{
  "vocab_size": 1521,
  "norm": "rmsnorm",
  "rope_fraction": 1.0,
  "attn_scale": 0.177,
  "init_std_up": 0.0278,
  "warmup_steps": 270,
  "decay_shape": "cos",
  "batch_tokens": 262144,
  "seq_len": 768
}
Each number is 500 + 40 x the weight over its row's rms, rounded and kept within 0 to 999. Layers, rows and columns count from 0. Numbers have three digits each. The size before them is the row's rms in percent of the matrix's.

# gate: layer 7 MLP gate, 1536x192, rms 0.0918, rows 1500-1517, columns 144-191
# up: layer 7 MLP up, 1536x192, rms 0.088, rows 1500-1516, columns 144-191
# down: layer 7 MLP down (transposed), 1536x192, rms 0.0868, rows 1500-1516, columns 144-191
gate1500 095:544474477537574520581456515517468487478433531505561486445496538521502501489497479538414515465502529520476487491551560499496482477494485527465469
up1500 100:464529546447520484574489450530590467565447456502555520541509464495461544510530467480541532541548558528516512572503458566448538548521564585537509
down1500 101:581449553538507492469539463453536531462567502468530472450494517477585439465499535550471557492472494502587493475534539535453423516513524501440510
gate1501 107:483529454544519531426441541529518419497433512484499534542505514481484504469527485460485490457506457531480490521495495540470446457559407478485529
up1501 103:524498456438504411532496429527486483454536538473515531495492407561472448430505467474511524496487445457457524444495499540510446499478479480427412
down1501 104:484544470442470474498528524526452424445521566543543503506517491487527523474511464493524593514471493499454470457416498484538480532469478439471570
gate1502 096:539540507522532538470471520546522450509515495571540476495486560574497497432587442489537517449501477527476496481464482509470531491553587528484508
up1502 098:491467424481496408555539561465385568477508451529481489515551540525486530492415499505547516502464493471511554537511528560515529588514489483519474
down1502 092:483508527509498460491489522574509453520486517506498473431564498556498514499521466580532470447497464520526462517469452496559562465470510505501479
gate1503 102:466500500524525475514513522544550510503473557538570464492513489453425460502451548434434527423516430520453479574483507452448624512516482533514497
up1503 110:506501508473524448523546511541538502524529493455500547483598482496485419493462533527523416512487539469518530386453518468519488463555485523522479
down1503 104:550477497575477455484536544453460466568496491484493504516449518494485530510570527478435578477463373428457525500467526552474476520532555556551552
gate1504 104:530526469516512484537439571581526442514577540482465528474484492551550543481483460467475484470433430500457508465467540503541464511523487512536478
up1504 107:520493493506509481490451499520493479493486461421476412549498519517601544455573509444482500519453521485486548487464425489460487581516496495501484
down1504 100:497526495479518445446521541466509503430490513536558524500466423428483462512622521536566504504524552537646536502546475480511513427491474496468586
gate1505 099:468593517535551537578477535568476548461478499524502466452410514476536420470520484469434474473498548525483461456494552446507527493415563459501488
up1505 103:525454497446537507506591543484484491479502503444537551594559465506477437533503575551546512506542427492505526567423502454502443433538469478468475
down1505 108:549574576509521487528490511428467557501553560491469509550403438450523401481526483520491468546594509529505501428462495480510518498416497466467502
gate1506 108:523532437530516569518477532442560550490520506489545468522571449477494466460531516438432406496455449473511417509500396499550519452452467510558427
up1506 102:443450493534511489511525495480508490540474487484526487442463508513447538440459493473488527575456540488545524526545447508506541523482630566492506
down1506 104:556448474442472510467532506438575500532507376494544473478467437533504581599529550533485515589442491491449554514450421539494508519495497454519512
gate1507 098:488551507549558476488515541508462530537449527514443513502544445541489483431594522462489457474424480480520517476474568500487561433476512520593437
up1507 098:530404478470517506545531504392484438488567521530425488487525490482492545525486546516528530446557480541576508570497500439495527554485478487555462
down1507 098:525501459588486490467430529529514487493566419485523509504513555472467465401474538546466469511446520593464550509528455471480543536499493449556450
gate1508 098:546559550562554519505503491439549536554561487405416466520531488478457487486471555543493508446523481542534455533444549477476522413476493475506408
up1508 091:496514505513471437528497453519484512536529474521450552473510461507403562424523483462537491479464487582524542555528492515481513528518480533432489
down1508 094:501534539492525515504583547511472496530447594545595508559522492531540430549489490507397482487571504535511501598554480513513451508493455470477526
gate1509 101:455482555512492465546516512529458488460496530514481552573476485572528477428495555465474442459434497457479453502450564459514545515493519524560567
up1509 103:541504503473475542528457489508511502474453474461456443507456478554561488531549472473579492582509446598520516478502502508506450456520578524522387
down1509 105:508446486513569466469513448500582485553467534588572469536569611479558497401460517436505515560462471491506521506553529488463530568500523545519494
gate1510 105:470498527500537551505443532508462492516551460502439511544487445534521502497506538571486497548472483500498496523441506571486561478538510425550529
up1510 102:534442488538504515564506537516492495503550505524533455525436532461497514551465484550539490526504488506466533494453516492474519530535566531566394
down1510 102:553489503598499546482510375501495537502516520413498563478491465465488511487543604526544597561537479482495516602582501477434487477532514471474536
gate1511 098:555487557481419508521486529531433528511425530456497512483474531549467450561465440485555505501456450518504538472521538514568553517493481491452549
up1511 099:516491515481425432531556556462641532577538518568461478516510470494484521475560507441536548412523532468505519409474547531452520506451555494502466
down1511 097:560485526525511457470489470512477405516521506506449509504480531538519417509488463504545544476480509520509414423524392493576429480499474425490484
gate1512 102:487471508494526560415533569499468450524470482455527474533498517563498448455484422548514510482490470463473441419429486404520566488453512495525508
up1512 106:490482521493455515512493467537553535479555462541524525409531575492489479548424512450450485471400467482524551491503551494509489522519507508519574
down1512 103:466544542467431465504433541541497491484471506483508558433541509468443507419446608503449479469424497505559479533454479514601523496477530552512589
gate1513 095:507479581543490583505513586523506457509471474470493611500476452502487477576538553544505526538451503522483531510433486481526389437549529424444441
up1513 100:504511486524504478445586515413462511446459554519480522559500486521486462502569510532502427507493505445493551482486407494461496473515516519486542
down1513 102:505543503521465590511515500558463512480469568483491503482435418444475522514449540417457569501512563538449495432517445491552470488507500490486484
gate1514 105:454513506493477492571514527511392499517502556551465504503567456507522514463469526538496510516543475442495413557500490502493587432499489435468469
up1514 108:491492460543573487585491521482503549493528517439529574498517469516497525526456486500504533518423496558510470512550526487507491484463513458540545
down1514 107:354568526501431433436478522457503478484498537459543523516445480419504459512545540526456448534525539501623502449444511527544570568458439493447422
gate1515 104:482444513589491548506496519511530502488466544501481488468521535581510459519504463567478482502467526480467508531520509486551490442458466454529546
up1515 103:449527476518504515487483486546486505445499460461515549557504511536576479475647468494566484525457481464468444505540518520525491516548448534546551
down1515 108:509535494491456431517528477510571507510442584505441506575427485473543465464457572498528446477503521536592595537502567503466487495526549539515444
gate1516 104:521524515468436533521524521570527478463459570420466591521536480544491514492600489424493507501537543558504464525439537478497470518517582555536477
up1516 101:556510492494507500517492495489501491504457436517484500554526515511483517459583501506492517494448478478451518576514505517514503452428498515481525
down1516 102:430505528529443514470519469581475421484520574529471509563473497493463486507553518496469546478508545509425371516529537496482489468489551543517523
gate1517 105:541559486575537466531509539506483527473493549450477481572476501466569524440519491520484479535556518499480527501496528488502454479568487538491468